Each number is 128 + 32 x the weight over its row's rms, rounded and kept within 0 to 255. Layers, rows and columns count from 0. Numbers have three digits each. The size before them is the row's rms in percent of the matrix's.

# layer 7 MLP down (transposed), 512x128, rms 0.208, rows 436-511, columns 64-127
087:168153220136176104156065141125138120137105115141119158075085137145078117109153099113137139195150037141121138102120152130131120071101134080171136122120119181091156123105155073141084112158091081
106:167113223110141084100142170112116074095166029194139166113143148092157170119129121149118091187103166142114087143167164139149153143081157171148131195096102118123096112114175111154129199129071154
094:115135132159129178146116158046198135095160081133155175152127143149138129165173105145140138161080115122145084180169119116153140118100110098144128098103125048148118122114123129111201056107107140
086:137105071133066128106131168134093156154118100156120160120081170165165182158104125031066130157131143161097093137152139098124128120092130095174139112061102173144097072130107125138138128120143136
100:119088132050195145111140136150201119132103117074126079167162166120154136136152122102082107100107052129181073068116159145156122115183117075122142132086107167118089093093135106075119136154160151
098:171075179108176153119114121135138141175105164166108124100152152157121097119102172066079138088175102167133095118168119146030139083133158073173081093125118174174100100098150109137088149164074179
101:136165151110136119155149159132173095112121125148124136158148039108194151074129118107127136208091112208120140108112121171179103132130165150155180136101141165180117135127096102156146091101181103
087:108145106169147115084124054108105157117140166109154076119134091097114149126100173130148135150109092084127138160169109145204136066144168106187150139146098126160148134092124138102123090128112167
105:132110192140136075109073152107089154115078164129123141162092110039086122139151112166071101157063158130188177136159142107146169164110098132136126128113103119121147079114138142135161078081121089
109:078123102131162089115180176190088135184132195156102145117152149120101116145117105158086097104095145109166148179053146104108177191126094162097162126112132130108148111112161153141142153169161135
081:130140164115167114114172160105156134171108140098121119124091112080142100120114150082170115169136113152114120093125097108170105162147145185156142138123124143146062134014162102117121061186150116
097:074130118130137076134114140148102116100134143166103169118146149118088167078126113108147158177099136155114063042075067061156122097175147110101136186102124091133118092129152116102130071121145032
086:114068144165137168145111184154159180065152104094096109147096104122161187090152181145122184153149164133111150124155081135124109118168164176168172124151107098136052152090079160130092078116093119
095:142103191111137158117151059184109167171111115157144159148143073093115137087168075087138127157079155156104093083059104123058113107098154140147106112190137131111094149151147085097157083112108144
130:087123136126164149127083128161152139172111097098187146118126124095138144187137171111071157153171110139085160120167079136110139085115178144126150097097065165159170137086124188155106131135123127
094:106089107155162143086118117120138147146175148116097157097093103111157160110078118195103156176155151178150120145124101124139149118153134091083114123130115128157057078131098095180114103138118201
112:128140129069064129170143127191198141124102134121095088097106120181144132109138160139099194080087144159108108126117092144171138159107144124101088163142175164173176147057095160169111130126123071
101:116175126147146121106145058148098164129096118144118154107143145153167167137089045152129091190138114103130115174140128126104099092161106100116149151136128124124125102139102089128175095164194126
073:131139088131117134179100176151110133089113147083155068107101134083093183087169181143163156124129079078133142127095107141145161091113111142153150083139134140165126113083156135143114118147118125
115:098148107164131185113174131055134149121188186120093103064121067217122108107192187127148136145116179106136153114140107143140146107133122133195113105127090112096172080108107116182117154138129100
097:099148142146120181135091149157111105144124096091131064117114114163135076099154112153161150105149074182087121154080116120107130121102027130147126095167145171177187129166150110130092075115109113
123:075085091119112200139159137145151098161124066101201172133135171084169122130129139123131129185164177127097120079154148082096126102130107143142118135050104146152158152113150089063127146107150060
103:172129104101105171131089139122185100169114204172134157108122112191118081154161185122137169112165145145168158120120127110034144093133160151121069136114153095117156164129158129079190103187153117
098:125104094146153157190072138150115126193166145158165083141099167180111146165084134160131135030103094118136165155122155112128135138093163149161057075135144128111118110129120144110187120181124176
094:125131140142128118144125087126124165151109152129115124188193171187186071117060150124047102130135155116144168070130191135099088101155102090101174116090199162113126165170149163138166109115179115
090:140092132132121147117134129151058074118129079140133126076090122084158149123111141087125170135105068152113164113074135151110152139081145076092138157144166139156185226167125151043122088088120098
121:196167143068136138145106136103152126074133090156134078126097121077119105117132167176066119103084131113142102163184160157073123136138155161127083138123136146101106095084079085148085152160180134
089:098134111108094153154137076144136190182140103151096087064148110096171103117142185089132101125123153083112119122134134122136120111090164104056135080142112088184159094103129131089083122154102082
111:142113139165128110170146148131155079193079149092128137063139144134144161101135224089181141153117081094140130159160103067173156113100056115129183136150125210114117121148149108154131168125093122
103:078115079157092125130122135107069179167157123030098124156102164152154073113135140121165119117127211150110120103194106131131172101129157093091146110137121145120095118148144138104078124131165143
092:186149139195191158141142174098125118094123152144101050164137073091140105146089116163145153162142153118144134113126157141178118146116151082159176194087149104055146175119139142134111111139107138
111:169124156155146134117126092202126128056165124173136109170091147112151126113135117163111084172165147070097178125108120100148133180123142121095130171181167128052104150161112080124143115110154121
126:121121152144117175088077131161149125159114127155054132150170139206124071116133087173195154070109176090172090151163166180084111192180135143138127134129097089147148133142127125111108113117142183
105:127081108048073153155189033153100072148121156165124150120119183121052163117128143118086146151105058146164181078125109155095111178108136160089134139109087103146117171104128098116108122197124129
097:087102109134160150197142162143100104120110164104101084123161161131155140136144091132098098116088137151173127125125098105168147059107104160175100112092082129100094116100112137165112146149134078
084:055111156135180115159105121120124104146127105118175139096088184093194141107141097105112132156133063100141153126115122071174158150099104151171156195125153151114108099093109108121145064142086104
085:069110150097148095095135166142131131168090102152177138100112207085141092143109082151171120118147074102131160125154147159151179060123127128159093103099134163102132077157176089148135134139132126
089:099161211130133141075107162175087085156155125102079145192134211086153079117139203167117111155149143101128116160120169145075112135147106140112122148202197144197117128148122112136117155109140126
101:126158137097141139151133196142116150119110053201136155108200137143123051150087106165123103164128128108162118091113121156129136119105103153133089095144095135063148066145111132118121181105093145
103:140102165155162138111132074158135123149038145125132143124156055117089141110120135117120124132220126111176067139134139111130081082107097123120143098117126145142117102143130111137154145163147087
111:124123158131143146143163137127171174075141141068118186110137123129208106049090118135155111167192095108144142141160116154151145114078151127088126141091135187175167149140161112118091103146141109
105:073144116029084148151098122092126124164143112128126166083162167136122105095093198160110076068189085112110132115124125126172116117159089179109139135105150106152116129197164112130081128184154141
097:107075151161157123157150132088129154127114070138096090129177100179075123113156112087151141155100065106140097154116056149098139139123122139142197169104152146072184129164168123108163116121083166
095:156203146192139122105132120197086172115214125130101105156094121115140165091116139130112064148122146106058065131166166124162100104127170076120153153100147152088130157136165177108124134158152125
115:123140177134142133165135187187148164105110112183171163125109142122086166145122103165098061067120128139137139161114179146075103131138139127176132172094135121124150138112074157107165133162056098
080:118114183117109106096130139153157149097131088212172119113148093176136138149135179133090150086093149099161087122130106109063154161172127133059145126112093168163131127062150144129124081133127118
092:171159123145177126143174189104105138113167125128118085171066087156105125116177134048127148119144116135120093154131137181154153149146110158081175171098118174109137137092073195130162124127098114
094:110076138097083132175140080097086141152110092145149182153127181085155145136118166061143163131099124140120147093121069112169135141067071154156145149129171131115144124184069138100149126103117079
111:119149120121158135092117160113126096168124149127147098168096128152118119181148128108181174210141093114135149123132172139131064121144047090125123059092130179107108133126152118092130091116152128
087:076120149129172128166120148107174118114096090074142129163083137072166176125137091151219121120058101157116161155131116131091176120129093079096041104132179159154114107140089068187115139132127085
099:101099090095148166075103133172158165148150113097106111104147133159166116124101170069136132135103092181105103129147091133070157012094132155117102138169140104181143136200106105137121141119165142
103:119152152162173125100123160144168084213157102145154119173111118145140187129139143090120098136121148137113088085145130154088188101121124146099125168145085100112104127133069191141064116104081144
082:099111114061089118140136137124144149119087174117073133117091087140141124128143089103136097195152179143185159107115131110067139099099144115086149115119138105131175110058150114129120092130112111
123:081144147155119097172150063121149160138098160149096148183100077131140100092102171122121133087103107122094165086202124137153114106095127085181138103162122162144126124110137124135111083140132120
075:086065185138152174114130143113154112098104139108135098129070168016140175114120170109156123224112140109168136087125141148082168090139145079144144171138140085107074159102151133138103090175151069
093:195052131127162135166132115105137086066046131156099150099065103095146140108097089091130147127135114056120200121177098153117078158094118127127152101108137098098143088162132126113132160151078109
083:072163162175218135098168130147103151091107056125121160112080108136108220130127141175174102077103108112122084133165171111127114097088176086113174122198098143111135159140102156145088099111144094
095:098075071113163114107108182113117132159136111130127139157114127095080117103094133123128094099174106127081115164131119112152135160141090116098123126155130128132136071131101208086141137146134067
108:163140158170141095097116083138107105096152087127107130160137091092099094121106042102130048195162091151119111158055101131110170234165073103132143075185124115075145182101105110073165139120148099
082:144099125172123118100103119099097129092066151157137063148138091139168122097104177127131143120132239062146174138142121132163110140115188166181093163079131140155174176144093135156092114108150104
093:073152127105124177072117178150077109177079132133113173097111140194097086145122108168166124058170185112141123111104112072163115089127135150144158074041068135179118205107117100090148106103133120
106:086115127098142151124154118167124053146151185144165086142148172212180098154099081122131142107131152120125097128138136111111138187117105116064098075104165141140123138143120114138126121057189157
091:146116170098120132135172128145130102115134147120128107159126157104115197147153135067130153135127150120193096108130145145047143111149152126148075137087155138158106137127110167117150159121079089
098:143136161138105048129143119094131137081128125098090141154158040168139122127154190131124152153125104129128161088100091149198091121077142107156105153121175201147174172137072137117110091126152108
101:104049091126142132130154143169083145190127075092148074165182114150182129139098079106180120094102143078103094130119116127142208078164116099155151113141103164166059109136094114117117087160177149
094:138087151099131067114106118125115140133136132100083145113102020101120093127071147099163153116126106094096173189144156109116098137107133080129110131080140157142122081148087143107156079156166093
095:096080126144037096133089144074130125154124113139179127114175148141105128138149096166138130140179077117117111128077196188109129116143126088159115145142125095186207141121170146153060141160141125
122:134134156093162161145129123091152135140128138144113151164067149127125216134183144148141081178135111140121138027087137152124127106144138178127214159101139170174075177161173154095156080123069120
101:150152197094154122094115102122120155169136150116129153128174137146133208157088111137118130141083144127190080149193129091143154110127089167164135129130143136092152126186148091160154162155111173
070:126140198113097080168172150085105116100138186140111088187135112103142101135177081122158123136109140097109095128179124134122135083075136155171122127109101080142134123127161176092115127179119121
100:097137165086112142200131107055144115093152154150177101169118131107122125192081135111184137134088095159166083123159097047126098138108156136130145134105152188175160134146147123129163193095091131
108:139143150118169126148081099113158168063131142109201133072100101152112160067111090094106120126103142158159101112124112042099096122108052102075152153109115145154098086133111184138089154112145135
098:136066119131116145210162097119136067087160110203125144121165151122178110109076143172167170186160182138161040139091125103057122144127146097091143150144131131122132093162154110100198084164167074
118:141130150177149144160168112211178146125115129154141114128151213166164174176135137148092122089127095104160140121149116080092102134151116099135104086153096144136153132138135123151094095103110146
099:163110087179120148115153074104191130160199135086102133089134088139149135180116112117150128184156087094145200152171093079120168170127114101071109115078087145169132167153111093085135093138134130
100:145142080162112111120169127133134052133119160071135153142091116119112143102052093163145131107141155148125126194148086132083101188090111127133125094141113200129024151136104107126095120064124149
# layer 7 MLP up, 512x128, rms 0.205, rows 437-511, columns 64-127
111:152066162181082105114142078124143155105144086151169147148145157132176136154137133092196143115121105129073139080114121150136116117163132161064165117159137133152091091143129088114115122149190160
104:132136128124129185203101146085129137113148102168164129078129126113073151193119121142090154090063130102159173155163142105097128142090112171135124123132087112126126148097096133083116148090188057
092:179177142158086034085134104112118091156120141195127144134124091116119166150157108165088101162164123146117110091192154154123138099103171111150152199139135064097145130091097109098118136130107112
098:121094139159127165154083131128172170106167151134122119102174103136182142204114101126143108180158100124128177140093127117109091126082175163217148158164123123123113134140138121051128119167153100
099:142066146075152162116101147067138151129136123140204113152122125093148174192131148115092064122154089066147120163130156150084092149185127129147215138107081075163144135067140130129121143119137175
102:103156150075088131107107186142130139210109132136100096154093185113116138107155198171118110050142080121129149128117155156136098134128103145108152116163199177186155114222155083111082150127163167
092:110101123119120140128137138126137155099114152105125144075135100120093075143092108135166090089102087044093127090117121141138139134134199125076150119090111087056122139149100175120133120109084143
101:185129190132103168162103128134165096128176103102110154108157158128159117125140119146143162076118076126050110142146145178128154117062157166174208163201158094126149082182074138113128103184105122
107:091104055145113087140126143091137091144088160086147162178155128094093095169142117110124064132203146114131147094125122186110119178163134154168037109143141096142170123080073171146093164129126089
082:150105148165064129119085114159138178142121114131142137165172122077110123125178156101105167157157149138086168136137065174090157104118074084072101146107125078072164129112135147141091121117121063
102:123158082115169154126030096116174153132124131106172081106158191091146116112132171138149044132132140125101173126144147110101113088155161169104120149148129120128127147097135083078099205110090115
090:214106125132102155108143127129131104128067166118175189113176128133125146102143133128129134190074137136104098108093068120157128130142143098159135165139177117119202092138069135154137149114132184
100:117136125130137113139157105163110131105080172140181159154139147113113195138126070085184151059060126122044138139099048129167125138135143157084147147147122118110067142109124116096192127152097126
123:108124115172153142160143083129106147115153119186141123120106024142180103140064096181152105073111067071116137112136097142143175145143170115175123090089057107123177142116086203152080166135145095
092:131136106143109059134140101095091171155130132087130103190180087164100095107147112157121122128148096104142199067112108162082142135148113093122071175103165194159082163102136115141071168115142094
109:156081165143127093100146194145158129134153132099104126113137112069171171114178145071134094104151123127127110172155094197138124146164108142107090118183099121093208197156104100066193146117116150
098:085092116160146137114152142136109155114169088112101132142174149126156077101166113160101059126103127118088129083125126062102189108134086143135104159068180126101160105157172100048165113143146102
097:089077081129147163142116176127069108182097133175103120169162116145139108153144083091106116105092118112119154127097134116139086079172082167156126212116147143131086114126128107129113059100137160
107:164160111148171109159145145104084120122092148157135133088171091099127121109132126094124135080112185139116165085145160096140110151138088097153090164152127114202093081084126140173140138127091145
087:127100108119085156124158157070171173119079189154098159089150122169185122132115098074137101131136163115140171180154116150101149085111180066151116179095109119118096175112099161115152142130148165
118:155147148130100132103109126092146119140107135133101158151147084103142118118139071100096141089165141139104108130066169177116112105177165145115129134132066147139121096088078080124199146070130091
102:143174142156128143141143082155121151105166165119120112196106124171091141118145113154084108124082137083101128107108151138103136154145113129137152137100122104118137132172072049152115144093199140
105:157152088203111139126100094135110178210118172135141071124167098090126184110108102104087127154103147135118146130174090114097133163170122095104165169097139123120138136185086135145101146129072112
083:102108174175140173131128125132090181158052125098172138139097103148117096094100102150085146150061147063143120159152151146088104144082163138140102145138119150140196123148164144136116093111097148
094:170102123139152105155147140131086104070090061086059174100120165097124120106195088132136109114158152121121182195143165134160138100203063174142142187126181171088128103161104118135091172150112095
110:181182132102096120172111119136160078115152123125143145141096121124202092058113122111169154107150073081101086177154088173151138121147162132143105115105178138118137136159147119075119151095123068
090:116175140148089086087150177107084116100136171121103089137114119070134101106149084160163091130159133130157157129125127119082091097165167176148129134093094145117154198140122083091147199186124151
103:110130169109103131058142104136084142134132139154198134096110091141105133190123105157148141113131101098088091140063117157156089084081086092115146110139179107056125153085140158128125144214172098
095:127132171104097174103146099075163131148175148130104172127144120106132152124075147209106084121105127124088174160177142116113139172112109136135142168159097142108129139079116145129153112154141094
095:109147130128140069100144098029136099182114154161199076092092134086066145157136112103189159118126122124117091126094130141136123122124136118178135143111154144129099179082079157123151126129168151
116:121124078136075124163116143134166133125134150150117091077140151150126084124124156163102123146099087093107122152157188136061083188120108211125159175174115109122177145069102165109020157124091122
120:170175086147111190119099100123179124128107110144112168132110156159094097108144099196110045092103122105159082075137157142111101168139089147142159091131167076139135133122172143109101134145113163
106:066138084091099102155116119086169113094129178090202119135129142128074166123138218106090104110101105150062154094110154115173152171108099151124150180102167069154138135133136074080093144141106125
093:119138079139125145119118130096185164182166070091122169073159115192059110114148151082135134158164113172110181128119123114085163124125140079114098103127116165080157107093088126113161169074179194
085:180136119137119168163079073092129061158143160113161105173107122136118110150151090089147139083123150150096138123171101131135097100177116128131130095107070101086186171141084137138111087116105124
086:122173120168062152114142079137088125128187146178142102124165067116147126143109154105090175133129145143096137173111096137086117111168100108141154126087152123151125137155044131087091142163127174
098:166120124157090132171128099115145162140182133153153090101183102127151188140019131116149105108073135113164105155106063055171149103076135152112132113109112180116139067114122110123151140129079132
110:124132144175136134125105157162195074155119141075133142140173122107192123085135188101169139088192126126121090104150102166122180096167181110098090095128159098097143132089100176079113141140137149
106:156120109170129081055154190126123173118090159113103165119115131117174106061156181153114156105156124111099093108171093144127091160130169080134125128124123143084143143204129112164180136124122088
106:153087114109144161093081150119058158103109111122116117164128135125105119144108101159125115118143125113151095144120136142122145127119144158129157150100162138225132107142195119072081091160166130
104:145127085135137117128112138105127133164073078147147141106087115153132173107157139156159090106103121130149156093071113131116098105111092161138146091133127148095134161127113115123108106142121123
093:172177143133162133081129165155146105145174139079126179140150101074132134129114138146143151137109171107089181091108058146141129070130140092131056101092167099081105094125077156165184147132116101
091:126131089147111100121107206030084110189100140133138121078112169139113159105091152120148132072056155079123168106095086143136158155186140096155147126094154148198168094134121073175101138137093145
105:127161165160127161099129196146117148125093100160136078174142115122157095173079104128171102134158167153143172121144093169154124144126090107174142095138137141145113160108107180086086184103073134
083:122159135146129132117128147107100130138115163093149166115077028073125098089148117086145141116128152090112132091122180133124121153111109103176072103132138176069135177139105105152082157146056154
088:107127163154106109124108156084144150125095122059145189113094074107173080126064161185139101101134111099109182192167175108103183076129126141136108105160202125100131197145164148073122094122136157
090:106136123133142150139148143116077154137161160131116133102139119085095107152110164159114126162140155093159109104098144081176109155206102151108195182120139100193170075128117183138160150089087116
097:117192106128145170157123062156145156219063148095133123181168155154147136164145125125128126115098112114149130138131140125153139167128087170156114115131089112165093115094061102116191131124131140
100:147200123163129053108115140117086143179145148109122148141125140138010127130141098134105089113050126179151127098118110168092142122113089134099166157109135100063122089170136161143083117090129141
092:145187107096136173085080095131135091111170154122133185103063129117103133139140125156133129149125079095111159118051148144155162145177100141121136136128119163133174107147143124110122145079107105
107:124105159119149110096126122176182131111110120096117162124145030113152136189121122108141126144133085076147135123146113086158121134124164168075120066105125115150154115141106133180067120131145116
094:127089083126116158098116192147137096161106142049156157161148149103151146098102098123124153108118108112176153111145136098148194177149099125162104130050177127047068143176119108132057140155134147
120:155113169130087183134098128034083092163097141140111124099156096103124120111159199099143147102156140174161091155091118146149142093176102143142104168169148112115151183125094111070150164090141114
085:097167157111101091096143211112099155133086148120107184175135101173123078119093126148178109083075115136185077184069176107097077160169104123124146066089144125093142178171137085044156131102127140
101:114156089170127142148190182117194099135138123142151119139128096136115158103117201116102133127128102104130191148108177101111125160121109132134153140147133131094127123135107110127113093124151093
091:140106110136170160140110071165172086124174105098118100153114096136117147174109126095066113132051103114063176145092106131147117119151150161111128169135108159151098141089114119105056169122145102
098:113104099192194103124166144064170087091162131153060126147124126129140119181115111193109166144064111080156167149082087177176153110096121070149122136116130084189124120110129124105146131152140124
115:104126088155125124069121133159174137107158163125089130091081168103145111116087143129140049116166137179150120118094103175105161155117091145148120168127143147103150118138161112179139131110181112
090:148103123123016116143092102114160113159064114081136108142123168098150132071155144137081156175125198161153152121107125125083174175144125112105138140123140102089150120143155084073091102084141113
089:061083151138063119162099082190184124119137125088076131149141093108153122138152139166124115140179178070148128149066118129159185083148111177117131175102120106178122121066156150165129113167140057
101:152128154116105084112125180084162129167100094179111138062128117070161136163110149139139117136120066150171076111097158168120143065098155128146146096108106085124156139145102114065149129133163193
091:185181122081186064168104136132154145115107138132140174124083126108173171156122112098145137112079109099050150174108135134080114150151144119153139166086197120099170145141103146097142152094131099
095:133114144169156150077177169122140160124179140115186085144063156080140124082152102156127109079079073122073160133140135095144109151136116164174120153165124163135126141115163070071129172186173144
102:164134143156090156203119198158174144180105119105104161144164090120148072114191151157154129142118143056092153116124139136098128154134083123146122107106077102146113105082100150119104106128154100
103:117200069110101188153137140124143184125117141124143106104118171137115183082102182130144133133107184171174136118140109153152135076157128129136097224121150130138101152130098158163107147067083127
099:111131112113100105119133129120103116143104133120119136159135074150121100168081192174193172111125119121105127107100146071134129097078082061159096121089117161154188112102099076165132141157115126
112:173149050145164110143131075095170100121086128073136164111142126102036138142145105133159160146144117150071152142119137161085150136113115107111180083143182143148173099183121155187149127186117140
099:083152091099132101063083188145158127078091172088082168147116118105206140140106096134136116086145112160117072130159154129140111168143150155130063157107109177166154113129132125100116130139153095
092:139078092173129149062128165067190185140115154135139222119156107149058122152142096101102122156064109125087091157104138138157109134109108058091159177131157151119139080161141117176131198152140124
088:173115093139083127139108172136094128116080128154102184075239143130141132141093164132157129105170087120078147167116151156108147115097156141136105041072076163131175089109095099078149111122148089
102:137124116125136140097120107108107077133118174069161114155068115091166161186121149125171168146175113086130167063140065128135060157154094085107107160142142128105197130059113107185210142125153054
107:136175141150095128111106162140186157111094099103167174110143073124204111102144146177144157167112111156167110145132147144060153053137145184075154102187083076143169124098079147161075144081106158
102:101109084116131150082128165131189103191087075109115112148121139068154125171082103205146159079152118176141157128083109132203166145149104170176108099162126110121140136128144126149191148138149137
103:183094120135156134120119088069063149122178134131183119134163117118171200128110133169068142121127062216099175151163198178133161138101126123130163140174162056108142175102098147093081092179110138
096:124122092134123131127113088118115089105121112176056147109073080091197142188084125208181165131155133135147162138163174118148166165195141112137116177111120099168138124123105149110135136055100121